config = dict(
    vocab_size=1024,
    norm_eps=1e-06,
    init='uniform',
    decay_shape='linear',
    steps=6861,
)
Each number is 128 + 24 x the weight over its row's rms, rounded and kept within 0 to 255. Layers, rows and columns count from 0. The size above them is the row's rms in percent of the matrix's.

# layer 2 attention query, 256x256, rms 0.144, rows 21-31,85-95,149-159,213-223, columns 0-127
size [ 95  97  99 107  95  91  95  92  97  98  95 104 107 107 104 110 107 100 105 102 102 106 103 101 106  92  93 106  99 108 105  96 104  95  88  92  93  90  93  91  84  86 103  93]
[[115 157  97 142 132 106 175 131 177 105  98 200 170 109 152 123 111 124 149 140 112 150 130 166 120  93 114 130 125 125  94 142 105 141 116 120 109 109 103 159 150 131 108 130 151 111 151 116 129 150 142 122 152 116  91  81 139 117 165 132 152 102 127 141 158 129 110 134 154 130 114 150 141 141  88 137 165 131 115 158 149 109 165 145 141  99 171 141 129 150 105 132 157 141 159 135 140  91 165 160 127 134 141 148 122 112 144 124 167 149  75 170 113 143 133  88  91 151 144  96  74 126 145 146 116 110 120 113]
 [153 145 105  90 153 163 152 138 154 112 132 181 203 116 159  93 135 160 120 178 131 147 132  91 111 148 105 120  99 165  97 114 144 152 155 128 156 151 145 131 142 115 157 112 107 146 119 132 135 107 104 123 132 118 145 124 135 139 117 150 146 132 132  95 118 157 115  89 113 127 142 113 115 126  77 145  65 135 155 133  92 117 140 129 131 124 182 166 126 125 145 129 114 191 131 138 151 138 116 137 136 114 122 118 135 163 100 131  86 125 111 120  75 139 128 119  90 103 107 142 138 122 126 179 115 116 156 147]
 [100 130 135 167 144 113 105  71 112 138 177 124 126 104 103 118 144 104 135 120 179 153 138 123 126 171 123 106  91 122 123 145 154 112 122 116 117 142 160  80 131 130 126 140  96 133  89 109 130 138  94 130 175 124 139 142  99 105 128 109 116 128  84 149 119 150 136 140 142  71 114 148 120 142  94 103  96 111 122 135 141  94  82 132 140 160 147 102 153 123 125  98  90  98 134 142  83 117 137 161 136 136 159 123 125 123 115  95 122 151 122 156 142 117 171 107  98 162 142 118 157 133 104 194  94 153 172 125]
 [139  97 132 119 140 139 142 100  90 111 164 123 122 160 148 111 126 179  86 132 160 175  80 121 112  92 142 145 135 123 162 132 100 134 119 123 140 121 142 125 156  92  98 154 118 134 127 199 141 181 137 104 122 125  98 115 119 129 152 107 197 141 165 124  86 105 148 142 125 126 163 108 114 102 136 133 131 114 148 124 108 137 131 130 165 177 151 153 109  76 129 148 182 126 163 147 158 134 129  86 139 136 147  75  93 133 118 105 119 100 113 117 109 105  55  86 103 132 143 120 147 149 134 146 152 121 127 150]
 [168 141 121 160 133 137 112 113 132 115 114 106 150 145 146 195  87 134  80 127 129 133 140 141  96 120 159 149 150 151 117 153 146  93 138 131 128 146 126 124 148 155 144 117  83 144 123 115 144 169 176 118 112 105 130 125 138  90 111 133 120 131 155 132 129  95 122 118 149 101 127 178 125 110 114 131 161 116 123 120 134 138 148 145 181 122 155 122 159 142  94  92 176 147 149  71  59 105  99 115 100 124  89 142 104 141 133 135 123  94  83 143 122 138 144 160 119 132  67 128 111 144 120 122  96 108 100 129]
 [111 149 121 101 127 177 123 164 113 135 128 141 126 149 104 121 144 116 138 102 138 106 109  49 100 149 147 146 131  97 117 128 131 148 180 118  90 188 104 145 127 158 114 157 149 143 109 157 139 119 146 126 130 150 118 142 164 121 139 115 171  96  88 155 112 107 117 125 148 141 152 128 126 123 143 145  90 185  80 143 152 110  89 138 116 100 167 140 103 148 147 155 124 107 100 130 151 116 146 127 155  91 110 142 157 149 106 152 110  77 160  80 100 111 141 138 177 160 154 122 136 115 136 111 107  95  97 144]
 [143 117 159 104 136 128 133 126 133 115 120 108 141 114 163 121  87 104 108 148  94 130 152 145 136 134 142 108 100 129 162 144 176 108 165 128 175 100 191 144 117 106 139 109 158 128 143  92 138 122 122 173 107 103 186 163 119 104  99 145 167 143  79 148 121 150 131 122 123  78 140 140 151 135 119 118 163 158 104 104  95 110 110 129 144 106 113 145 139  98 126 118 151 118 130 148 139  93  99 159 127 118 118 149 115 139  97  85 120 130 140  75 146 124 102 112 167 172 157 134  75 133 125 174 139 138 141 121]
 [109 116 106 123 152 128 134 114 111 139 155 113  74 108 190 130  97 153 171 131 126 120 147 162 143 138 119 133 163 113 114 124 157 136 151 149 135 164 130 116 110  92 100 128 137 135 143 103 149 179 149  91 113 128 117 151  85 100 138 142 106  97 113 156 161 101 114 121 122 119 166 147 114 137 125 118 137 181 132 106 137 185 117  63 153 121 123 125 130 112 128 110 123 147 120 145 118 147 177 107 135 119  87  87 108 140 165  88 140  95 110 143 138 149 116 130 106 128 107 138 125 121 129 145 113 102 103 132]
 [128 117 141 149 130 114  91 116 102 126 129 163 115  95 126 142 170 103 145 142 132 120 145 141 132 186 126 103 181 133 133 139 143 137 129 140 123 146 118  74 103 121 137 149 179 101 173 152 195 133 129 106 158 125 185 104 120 118 106 134  96 114 142 108 104 166 116 151 115  91 108 152 131 123 125 133 123  77 116 152 153 126 133 122  99 128 178 132 115 102 112 118 147 155  89 144 105 149 154 158 132 112 147 136  90 121 156 146 121 161 103 178 106 125 173 116 100  68 145 140 114  91 117 141 128  89 112 182]
 [122 143  97 116 158 174  92 160 111  97 105 135 100  96  97 118 142 135 106  90 173 120 102 153 110 151 157 140 139  97 125 149 161 134 102 143 158 120 129 140 199 117 111 152 131 112 145 110 136 114 102 184 174 100 127  87 145 116 130 139 124  74 157 132 133 119 105 140 127 143 132 119  84 132 150 107 164 130 116  77 142 131 147 123 131 114 133 167 119 161 120 110 139 125 142 112  97 136 161 145 117  92 150 139 113  84 135 137  91  86 135 128 136 128  74 126 106 148 137 179 132 119 135 164 140 107 164 148]
 [109 126 138 155 132 108 114 124 152 121 115 130 109 143 133 132 152 130 129 139  69 169 126  94 148 121 148 123 151 105 145 133 137 108 154  83 179 143 158 110 121 125 134 122  98 140 196 157 167 130 149 152 129 146 123 121 119 140 139 109 134  98 135  81 104 109 144  85 117 130  80 145 123 104 124 141 105 130 108 194  71 117 171 166  94 107 130 114 170 114 105 141 138 119 124 117 102 124 107 146 159 138 136  94 101  80  93 127 120  65 103 102 131 122 119 155 122 113 139 147 111 146 164 166  75 130  71 143]
 [116 123 141 131 127 113 133 176  90  89 153  83 115 136 140 138 126 105  97 116 136 133 114  80 123 113 154 154 103 163 110 126 137 112 176 147 125 154 151  71 143 192 158 113 139 163 125 112 138 139 137  89 139 148 139 120 124 139 152 133 177 117 108 143  80 107  73 133 111 158 134 102 135 148 152 108 132 129  96 123  84 139 143 143 150 191 156 148 160 105 123 128 102 151 161 151  95 162 116 154 119  87 159 117 136 147  84 134 110 135 104 137 139 130 137 163  96  99  98 119 103 144 133 105 181  88 176 156]
 [129 157 112 129 133 148 137 102 138 128 144 134 133 120 129 137 180 161 150 124 162 137 136 123 111 118 121 128 145 102 134 120 164  83 130 150 130 151 146 122 138 133 130  95 116 121 115 155 135  93 119 106 110 177 163 118 100 142 116 142 154  80 120 163  93 115 154  95 114 144 123 102 125 156 143 123  42 156  78 121 102 171 109 166 128 120 123 132 123 115  92 146 119 123 129 123  95 119 156 133 174 119 105 116 122 116 142  90 101 132 143 126  87  97 126 107 134 167 140 115 175 123 159 108 133 150 120 138]
 [171 172 143 126 123 172 103 127 114 102 113  76 119 142 130 163 142 118 133 174  75 130 104 116  98  69 164  90 122 120 152  98  84 115 135 134 163 129 128  93 154  99 164 129 126 147 116 111 120 120 136 134 106 122 104 124 128 124 101 109 135 109 112  74 143 133 126 140 134  89 125 130 111 153 175 128 129 137 129  87 151 160 112 133 131  99 181 138 145 119 144 107 132 149 139  96 137 149 141 156 160 137 148 124 130 161 177 160  87 134 129  93 115 116 117  85 154 133 100  93 159 134 124 112 129 126 117 155]
 [128 144 106 120 110 133 123 131 102 153 149 146  86  81 178 101 146 153 151 109 151 174 122  94 133 112 108 146 104 136 122 122 111 111 131 121 159 174 105 111 160 143 112 169 152 136 118 170 129 107 127 106 134 151 148 158  69  61 156 105 103 116 129 117 141 140 166 111 139 128 113 126 155 135 134 117  83  76 115 114 124 143 131 185 121 163 136 125  85  90 108 145 125 108 167 137 154  99 100 124  95 154 153 140 162 105 107 169 129 165 164 122 104 127 137 142 175 109 128 131 137 129 107 119 111 135 188 135]
 [126 159 162 171 103  99 119 125 144 103 117 139 148 108 117 109 150 139 103 118 115 100  81  96 117  76 102  87 152 111 125 129 174 144 108 146 139 104 172 126 142 151 135 121 142 130 130 134 143 173 140 110 158 126 129 130 134 126  90 120 107 111  91 135 137 100 121 120 127 142 146 118 145 123 170 125 131  79 137 140 111 125 118 132 111 137 120 110 147 152 156 155 140  92 106 116 100 116 140 120 133 122 153  99 138 108 139 160 131 159  95 145 132 108 123 120  94 130 113  95 152 132 143 175 148 143 134 136]
 [120 131 109 133 145 113 134 121 121 112  86 112 102  74 130 113 104 134 119 114 134 125 118 148 154 117 123 146 142 102 153 147 135 122 139 188 153 103  89 137 152 136  99 161  85 105 149 131 156 152 143 129 101 122 135 102 149 126 153 164 124 150 125 142 115  92 115 147 120 165 107 103 132 137 120  94 103 134  94 148 133 140 114 152 141 164 137 135 128 136 160 126 153  76 144 155 124 106 130 128 160 124 145 150 137 129 113 167 101 177 125 100 147  86 138 135 119 112 143 127 141  85 164 131 162 150 109 130]
 [118 106 139  86 119  95 151 137 148  95 125 108 113 121 114 130 104  47 135 104 132  66 154 178 110 103 170 139 148 133 180 122 130 149 122 124 123 120 113 124 112 115 157 100  85 124 139 162 143 150 143 151 158 119 125 115 123  95 119 162 159 150 173 115 119 146 140  84  95 118 116 107 121 104 114 117 113 147 115  88 110 160 132 101 125 141 130 141 151  98  96 149  66 156 156 101 140 155 127 120 130 132 151 159  84 150 143 115 155 120 146  85 144 156 133 126  99 141 102 106 144  96 109 134 137 150  82 108]
 [155 100 153  78 125 126 110 161 159 141 102  97 120 147 120 132 124 117 120 106 122 100 116 130 134 151 111 118 164 133 129  73 152 122 119 103 146 191 118 139 145  97 125 144 114 161 126 146 119 133  91 138 105 144 113 106 150 141  90 146 136 118 142 117 134 163 156 116 107 121  92 175 153 156 128 133 131 143 145 131 172 129 115 136 128 146 178 157 154 139 139 144 149 120 191 144 118 132 135 142 105 142 174 105 140 121  91 129 126 115 145 162 152  72  99 122 134 158 105 187  97 138 157 117 123 143 121 115]
 [104 144 105 109 116 125 137 109 105 121 124 142 131  89 109 141 151 147 128 149 130 133 110 104  93 123  85  84 165 138 158 149 126 164 188 150 147 153 139 126 111 120 135  60 138 174 109 135 134 137 130  67 107 122 110 161 161 152 153 118 124  91 120  98  81 134 139 147 102 147 133 146 134 109 136 137 107  92 124 102 135 153 141 161 122  86 126 140 157 188 141  87 124 125  98 116 146 179 102 104 135 115  99  99 108 138 130  99 101 156  83 128 159 149  85 134 129 159 105 116 143 116 144 109 161 147 128 172]
 [156 121 169 100 110 109 160 134 140  78 158 165 154 137 172 120 123 154  83 128 166 121 114 122 111 120 111 107 149 109 170 128 123 112 141 106 144 141 121 102 106 152 114 133 152 160 171 137 108  66 135  82 139  89 111 147 160 152 126 126 118 104 100 144 146 113  82 143 117 174 126 119 128 134 111 165 120 117 148 149 109 102 107 150 117 124  84 137 177 150 156 108  93 129 107 125 118 140 122 151 100 136 115 127 139 154 129 138 114 127 119  90  91 136 156 137 109 139 136 181 153 119 141 130 131 154 152  96]
 [ 94 146 194 137 134 108 153  89 126 102 130 175 148  91 120 143 115  94 104 131 112 137 170 156 121 113 108 134 157 135  91 100 124 128 139  89 105 131 214 143 130  78 137 127 160 155 109 127 117 151 130 133  91 149 100 121 116  97  88 123 139  98 169 136 101 140 130  96 120 134 123 116 111 108 185 113 123 116 134 112 139 144 132 147 155 121  73 121 132 120 114 110 138 114 138 170 101 135 150 138 125 132 116 148  98 120 159 110 115 124 128 155 115 158 128 155 125 145  92  91 136 105 125 147 113  98  63 138]
 [131 123 149 129 128 155  97 133 154 124  90 109 131  87 163 127 154 111 109 163 142 122 173 166 130 174 113 125 159 132 108 117 106 147 123 166 117 116 126 145 126 130 158 133 133  86  99 135 127 152 121  74 127 120 149 117  80 153 104 119 103 124  92 116 125 118 120 138 128 105 159 123 115 149 173 104 139 109 121 107 136 105 105 133 102  96 128 114 130 161 104 138 143 125 130 141 137 119 105 133 140 139 103 151 124 105 186 129 136 129 108 148 130 120 112  93 124 151  61 154 126 125 141 165  83 116 119  87]
 [129 109 121 153 173 121 126 134 137 118 135 130  96 147 123 126 147 144 158 119 158 145 124 130 164 102 135 129 152 141 154 129 127  99  88 139 121 158 102 147 118  98 177 156 110 120 117 174 128 104 154 181 151 102 146 149 161 165  99 109 124  73 110 104 124 124 130 147 102 161 142 117 139 159 154 126 119 125 105  72 137  99  71 113 179  98 129 105 114 101 148 103  98 130 139 146 129 129 136 152 151 162 102  87 116 124 128 133 123  59 138 121 116 111 115 146  82 130 123 149 161 135 128 110 105 132 120 114]
 [133 146 144 172 158 167 159 150 168 106 121 158 118  90 126 125 138 186 120 128 156 150 136 128 166 119  77 103 115 189 103  80 108 127 151 135 150 148 132  99 147 124 104 122 129 131 125 151 132 134 165 179  97 114  83  89 114 129 140 121 145 111  96 165 105  92 145 147 144 103 155  86 111 163 122  89 159 123 130 138 145 129 142 130 122 166  95 132 121 106 111 140 133 169 164 157 131 125 130 128 109  86  99 125 143 104 126  97 132 139 143 126 121 111 136 104 138  67 135 100 134 130 101 161 149 144 159 148]
 [122  77 152 101 115 132  88 123 155 101 120 168 133 135 109 130 103 116  99 167 100 149  99 147 136 149 156 127 115 108 138 115 139  87 114 132  99 125 106 128 164 166 151 131 128  89 163 167 111 131 132 175 108 101 106 104 120 133 113 135 147 130 147 108 124  93 160 116 106 150 139 142 178 103 129 153 121 127 119 145 154 116 161 175 166 131 119 137 145 144 126 138  83 131 125 155 162 105 126 106  98 142 171 125 123  75  76 170 108 125 104 120 123 139 134 107 114 145 112 135 141 111 150 113 152 120 101 140]
 [ 95 112 118 160 142 124 103 118 187 106  96 129 134 138 115 130 135 119  90 122 143 132 167 162 153  61 123 142 192  91 139 111 110 144 107 181 106 140  97 101  83 159 124 113 131 153 110 121 112 112 135 112 190 142 130  81 116 138 130 121 124 142 166 141 158 140 125 144 150  96 178 117  85 119 121 133 137 119 133 149 167 101 125 182 157 119 120 138 144 135 119  78 170 132  75 122 122 126 108 106 104 113 108 132 140 167 175 150 146 126 123 130 138 147  83 166 135 131  74 100  97 145 123  87 131 121 147 111]
 [142  90 137 118 118 148 123 150 131 112 136 129 108 134 167 167 146 120 130 142 116 169 143 117  97 111 140 130 134 136 151 194 123 123 139 149 107 130 159 121 126 121 106 128 129 130  99  89 115 109 142 129 147 114 134 175 169  83 135  88 137 137 164 101 151 136 158 123 165 146 122 145 120 118  73 143 136  75 112 148 128 100  93  97 144 115 141 146 139 125 136 121 129 142 118 124 124 162  82 127 128 110 118  94 149 125 124 161 115  86 138 131 157 151  98 101 152 158 119 132 139 152 137 103 101 100 101 151]
 [117 146 111 152 125 103 132 149 102 161 165 102  81 124 101 150  98 109 147 119 118 109  35 147 128  94 136 113 130 152 130 116 171 103  86  73 122 183 135 177 104 136 177 166 125 111 127 130 130 134 103 106 138 128  66 136 125 128 168 113 137 148 131 154 119 177 146 125  95 135  96 134 148 178 130 103 134 139 136 122 130 120 128 172 127 102 138 133 128 132 128 132 127 151 123 107 173 131 126 128 128 139 133 102 111 132 135 154 125  98 134 108 163 118 151 156 137  99 138 111 160  81  96  94 121  66 174 138]
 [ 98 191 155 135 141 148 125 128 141 134 154  86  91  92 106 128 167 127 151 143 125  94 120  88 126 103 150  91 125 124 137 120  95 125 124 134 164 183 121 125 146 131 165 125 135 123 115 122 153 133 144  75 133 178 137 157 110 139 107 138 128 181 113 101 102 153 103 127 119 156 131 167 120  79 105 122  76 115 131  98  93 117 134 144 113 139  95 144 126 122 150  87 160  89 130 133 143 107 111 137 163 150 160 140 111 168 154 137 122 135 149 144 132 112 124  81 148 131 147  91 151 134 118 118 131 156 140 133]
 [127 128 141 131 136 123 135 152 129 117 134  96 149 134  99 128 129 115  93 128 104 150 120 137 147 158 115 138 105 128 131 142 102 122 115 142 146 108 131 157  94 127 142 129 140  97 106 169 115 142  98 158 117 119 189 117 101 102 139 180  90 195 199 124 153 167 164  71 134  77 140 148 148 138 124 142 112 109 161 106 165 116 153 108 134 140 172 148 126 116 115 125 125 116 105 118 146  89 124 107 138 144 144  86 119 122 142 118 116 159 105 167 126 106 159 139 156 101 106  85 108 204 128 149 117  96  83 166]
 [132 123 115 139 138 167 130  91 137  81 116 101  71 194  96 119 145 142 160 132 115 141 108 146  84 154 130 133 139 117 126  94 107 124 176 142 129 161 123 127 158 140 147 122 126 147 130  79 102 121 142 145 129 106  95 150 134 108 161 115 111 126 139 119  93 111  99 161 140  84  99 122 151 124 123 197 108 127 147 123 203 158 106 104 118  85  68 128 117 109 113 140 125 154 170 148 107 105 116 161 145 127 107 140 131 125 113 132 131 121 145 114 114 152 113 139 149 131 131 146 124 139 121 135 135 103 140  75]
 [105 108 161 108  88 104 102 150 134 131  94  88 156 124 135 116  80 111  94 123 109 130  71 131 193 122 105 112 153 103 150 182 131 124 132 105 172 143 128 141 111 114 108 124 148 154 126 124 170 145 132 149 152 149 114 148 125  94 172 113 126 127 110 145 113 127  97  92 140 126 137 150 110 149 156 130  78 147 142  96  97 135 112 124 131 156 196  67 124 130 122 123 119  96 124 145 144 107 151 139 148 151 119 140 101 136 100 132 107 132 151 110 141 105 157 142 123 129 174 128 108 135 110 108 110 104 106 130]
 [148 127 150 126 144 164 114  87 163 106 161  84 117 108 171 140 112 153 123 122 163 105 155 124 134 174 145 104 133 117 134 137 144 151 134 121 148 152  98 118 161 134  89 127 125 133 173 183 184 160 162  86 105 150 110 171 132 166 139 135 133 122 133 142 120 131  91 126  95 135  94 124 110 139 107 130 102 114  87 111 151 133 100 128 125 117 127  97 132 162 127 137 111 127  97 114 106  66 111 141 153 126 149 104  99  95  79 123 150 159 118 196 140 105 113 123  99 150 131 123  78 162 156 147 126  80 167 159]
 [150 131 131 188 123 156 115  93 164 146  67 114 128 152 151 123 142 151 131 122 153 163 138 126  69  89 177 101 148 133 141 147 107 133 156 131 128  93 123 120 135 178 127 162 133 149 127 171 139 164 111  82 166  66 125 124  95 153 122 126  95 122 134 121 143 176 135  90 107  89 144 133 121  95 113 125 152 123 121 146 131 107 136 109 142 125  78 166 119 167 110 116 128 117  86 141 124 113 104  97 162 153 124 149 145 146 102 143 105 135 121 142 119 120 133 137 112 107 144 131 127 120 124 133 137  85  97 130]
 [ 70 118 115 102 137 139 117 139 132 159 119 129 180 112 127 153 129 115 154  99  97 132  96 135 133 135 149 150 138 101 124 138 146  64 131 158 156 150 150 145 151 112 140 138 108 152 136 141 106 109 109  95  91 117 140  91 146  89 139 121 167 102 118 129 131 111 165 108 201 126 133 108  99  74 139  95  80 143 152 129 124 167  88 138 134  95 138 128 135 110 174 150 115 175 123 131 130 162 142  98 168 105 146 129 147 129 103 150 135 165 157 125 134  78 117 122 151 158 208 104 107 127 142 148 117 119 150 149]
 [107 144 127 160 129 136 148 157 133  99 114 129 123 133 114 134  89 144 107 130 146 150 130 119 114 129 143 115 118 195  82 122 151 128 120  87  90 110  75 122 142 138 120 105 175  90  90 158 113 133 114 137 129 106 145 118 119 168 148 107 111 131 152 133 118 119 144 129 106 132 111 103 140 143 103 135 131 167 182 144 142 149 109 147 137  86 152 162  99 108 122 117  58 137 165 145 121 138 143 117 121 119 164 122 143 108 110 144 109 119  88 135 109 107  91 149 147  93 161 118 118 107 162 120 178 150 117 117]
 [141 131 122 129 129 146  70 130 171 142 133 137 153 171  89 105  98 147  96  76  71 141 149 130 114 129 163 120 124 154 117 162 117 142  69 111 174 115 172 120 147 138 120 132 114  70 114 127 161 162  93 125 104 103 168 101 107 137  88 134 158 147 117 159 151 144 135 121  99 102 150 134 166 114 131 102 110 170 165 171  92 172 104  94 129  96 117 124 130 141 105 135 118 137 115  95 147 124 110  92 157 148 152 146 130 132 138 152 135 129 109 120 143  97 134 113 114 132 129 107 116 113 139 125 171 111 163 136]
 [151 141 119 142 122 148 146 135 144 128 134 114  99 163 141  99  97 162 108 112 121  93 175 130 116  90 129 149  80 124 115 169 134 123  93  81 129 155 144 126 113 144 167 164 112  92 137 134 128 153 108 160 173 106 124 148 140 121 142 141 136 115 105 139  88 112 138 121 142 119 143 134 196  80 134 138 103 132 177 114 166 134 122 174 153 114 144 105 149 152 108 152  99 139 118 114 133 149 100 134 132 103 135 135 154 128  90 127 133 102 134 151 102 122 139 140  99 142 126 115 148 107 134  82 148  97 149 141]
 [139 146 140 125 108 104  98 121 165 172 181 113 128 156 132 103 132 157 131  92 152 140 139 123 129 170 138 151  97 115 144 104 133  97 159 102 103 133 135  85 198 131 131 118  88 101 106  91 165 137 147 135 132 117 111 122 135  86 126 170 139 156 142 143 126 175 133 130 101 109 105 136 126 142 103 139 159 109 148  97  71 128 128 107  95 157  98  92 145 143 147 144 164 136 116 118 127 130 136 155 142 132 110 128 140 139 125 101 144  97 132 123 101 123 132 130 102 112 141  90 134  92 126 137 160 146 130 142]
 [ 90 117 143 129 130  96  96 129 137 108 151 108 142 138 159 157 126 162 177 105 112 140  89 136 133 130 131 137 133 107 131 112 116 123 149 165  78 139 162  91  93 102 154  97 133 118 119  95 146 118 141 125 142 152 177 143 103  87 111 135 146 150 179 128 154 145 165 136 101 143 135 125 157 142 155 117  91 164 121  79 147 140  76  83 102 116 142 173  75  98 138 129  83 116 161 136 122 150 131  87 136 137 123 162 137 130 157  98 106 112 133  97 128 109 144 118 170 145 141 109 179 132 136 163 157 157 106 145]
 [136 170 168 147 108 121  80 110 204 171  92 122 158  92 129 145 168 121 103 127 113 152 101 105 120 126 140 139 108 112 138 103 106 106 110 110 113 119 164 111  93 112 103 151  93 148 125 181 157 109 157 133 132 119 155 116 141  97  66  81  99 141 105  79 122 127 101 129 158 130 171 112 135 117 109 117  98  87 127 161 130 123 105 103 140 133 132 121 121 104 127 103 195 135 117 147 120 137 111 104 109 114 123 116 116 101 179 118 139 117 107 120 128 103 127 105 147 132 151 118 111 132 134 192 131 151 123 165]
 [148 133 118  98  93 151 153 141 119 139 141 156 131 133 111 100 147  99 102 147 155 157 140 104 166 135 161 143 102 145 102  97 134 115 118  84 183 169 117  73 126 146  95 109 101 116 165 168 188 148 126 163 118 127 122 143 141 131 156 117  98 130 123 134 107 133 140 143 134 178 125  91 143 142 107 160 132 117  95 145 131 148 149 149  91 136 174  98 123 106 105 110 138 135 100 130 123 125 127 104 125 144 129 147 114 124 136 122 131 132 114 105  95 119 114 113 143 118  79 130  87 126 118 123 151 128 111 158]
 [145 131 144 144 119 116 158 139 118 164 119 153 128 133 140 142 111 100 119 154 110 162 109  99 125 146 127 120 129 124 118 118  97 170 120 172 167 143 180 147 133 139 124 160 122 111 166  73 159 139 137 125  81 125 139 113 164 128 138 143 128  77 138 131 111 156 149  99 116  98 173 140 184 135 136  89 139 140  86 136 118 104  70 111 116 134 152 142  90 117 113 163 128 129  94 117 130 107 151 127 151 145 132 112 117 170 117 141 121 148 113 124 150 166 134 120 129 107 122  72 183 130 171  83 129 136 112 104]]
# layer 2 attention key, 64x256, rms 0.135, rows 21-30, columns 0-127
size [ 96  99 104  98  99  99  97 107 107  92]
[[ 84 143  89 109 141 144 168 123 160 150 146 156 129 162  69  93 130 102 145 136 120  86 162 116 110 115 138 158 140 152 143 116 162 167 107 146 111 103 140 121 125 120 111 110 141 121 118 145 137 138 125 134 133  66 126 124 110 133 113 102 120 104 106 151 122 135 141 133 156 104 121 159 101 122 149 107  97 152 127 162  70 107 152 125 118 164 132  75 158 113 144 157  95 108 116 172 155 110 125 107 137 174 112 112 168 114  76 164 138  93 122  93 112 148 109 112 137  96  80 160 132 156 130 154 112 138  80 105]
 [120  91 166 143 106 136 130 133 112 136 150 141 110 108 145 147 137 115 115 115 125 155 108 122 131 104 153 144 112 103 112 134 154 174 116 112 113  99 120 158 124 150 135 140 112 117 148 101 101 162 134 138 135 102 121 176 120 114 118 135 141 135  97 121 114 145  80 138 129 143  90 188 134 171 131 122 135 163 135 134 164 180 141 165 129 151 131 148 117 104 150  90 152 141 143 106  97  89 115 131 112 187 135 106 112 115 114  86 154 186  64 137 130 121 151 134 165 162 109 131 135 134 109  97 126 152 141 132]
 [150 159 153 138 129 105 161 113 112 135 131 144 133 127 113 191 103 128 124 169 130 113 148 105 148 126 164 155 117  82 144 146 105 124 135 156 141 136  97 182 128 149 163 139 145 123 109 116 129 121 118 129 140 112  99 116 109 141 125 111 112 127 130 104 125 129 132 122 128 133 122 131 146 138 113 145 161 145 151 142 149 132  95 102 144 138 122 114 103 167 129 102 114 123 133  77 111 129 141 132 165 109 131 151  95 142  64 128 126 143 102 130 105  81 118 127 132  87 180 101 147  99 157  83 105  82 105 143]
 [129 120 103 161 123 114 122 117  90 126 108 127 110 134 135 140 128 135 188 111 131  93 130 126 127 150 192 144 128 122 154 149 137 137 157 120  61 131 131 156 131 119 152 136 161 124 148 126 128 136 126 144  93  83 174 168 122 130 117 158 112 158 146 123 156 133 136  89 135 148 123 103 117 114 146 125 186  79 125 160  97 116  91 106 150 140 142 130  76 112  80 100 160 146 109 157 125 135 117 122 131 149 127 137  91 111 126 141 162 119 110 113 156 153 165 110  81 180 125 137 162 123 134 144 132 155 161 155]
 [119 115 105 109 149  93 107  96 117 124 121 170 112 150 128 137 126 137 119 133 125 145 100 172 156 154 131 148 141  92 126 102 118  65 140 150 114 141 119 142 145  92 120 143 155 138 175 146 123 120 169  96 129 144 121 170 103 129 170 130 127  96 117 102 122 112 109 137  78 178  94 137 164 192  94 168 134 117 167 130  65 137 136  83 113 106 114 146 132 127 130 119 133  87 123 113 196 121 137  85 145 144  91 110  83 127 112 135 145 134 147  98 139 111 156 170 141 164 110 100 117 128 148 111 103 175 165 128]
 [138 170 120 145 116 130 132  96 127  77 161 132 167 119 169  88  90 163 109 147 137 143 118 119 143 152 117  70  91 130 136 161  93 187 125  97 147 133 111 109 148 148  99 131  71 122 135 145 114 110 144 154 115 114 120  85 119 119 152 170 122 121 131 138 133 119 128  58 143 128 136 131 122 107 190  91 128 104 114 113 121 169 159 131 123 134 122 100 160  94 121 106 147 158  86 127 126  98 132 109 126 154  93 147 147 127 129 107 109 136 131 133 128 113 183  99 144 118 129 140 144  76 130 110 111 151 114 108]
 [177  71 135 126 194  94 110 101 133 145 144 141 126 150 147 147 121 131 131 144  73 119  88 111 144 123 150 102  97 135  99 124 162 139 113 150 126 122 162 108  91 127 143 108 154 109 130 123 153 135 105  81 126 121 138 124 129 120  87 122 142 104 150 138 124 106 107 129 122 147 160 155 158 119 171 172 118 179 101 115 183 130 145 134  98 194 131 122 106 127 124 144 155 187 133 144  94 109 108 122 111 136 148 131 129 136 124  98 139 110 146  56 112 147 154 117 128 158 145 125 123 109 101 123 155  90  92 121]
 [107 173 135 126 128 148 137 144 165 123 142 117 140 151 143 131 100 126 108 129 116  98 147 113 126 127 134 150 105 113 122 110 144 120 178 146 129 175  87 103 103 113 122 133 128 166  99 124 131 116 112 112 151  91 112  74 107 140 129  67 138 101 130  92  80 133 154 169 154 123 154 120 117  82 133 117 120 127 115 110  95 142 142 157  95 133 110 140 125 132  80 142 155  92 117 153 139 150 138 155 130 122 145  99 119 168  95 162  99 160 100  99 109 106 100  87 183 162 122 116 116 141 103  98 142 101 112  79]
 [ 81 110 102 142 132 130 133 135 127 115 114 134 180 133 112 159 116 138 107 139 129 127 114  90 138 111 114 146  82 110 125 126 110 104 112 129 147 152 115 102 135 157 123 132 155 121 148 113 146 137 122 179 183 157 135 164 134 117 130 111 169 111 143 140 129 133 135 124 186 101 161 117 122 115 155 148 169 116 148 145 104  80 118 160 124 115 131 126 158 115  98 103 108 139 161  79 134 142 155 122 121 138 152 137 115 135 126 137 153 133 132 113  80 117 100 120 106 103 108  84 107 131 128  97 117 125 122  74]
 [ 96 148 128 116 143 131 107 129 128 147 118 166 128 138 116 146 101 131  94 107 129 160 136 178  97 126 138  99 119 145 133 140  94 174 131 115  66 126 144 140 150 163 112 160 103  95  96 105 104 118 114 106 105 149 158 137 125 126 119  88 141  86 152  81 126 134 134 160 171 110 142 155 101 122 135 166 147 127 121 121 130 128 119 126 170  99 132 120 169 123 100 120 121 177 116 138 153 100 121 132 100  97 137 118 154 137  96 147  99  90 141 140 163 147  96 152 132 111 128 141 107 153 178 109 110 102 140 140]]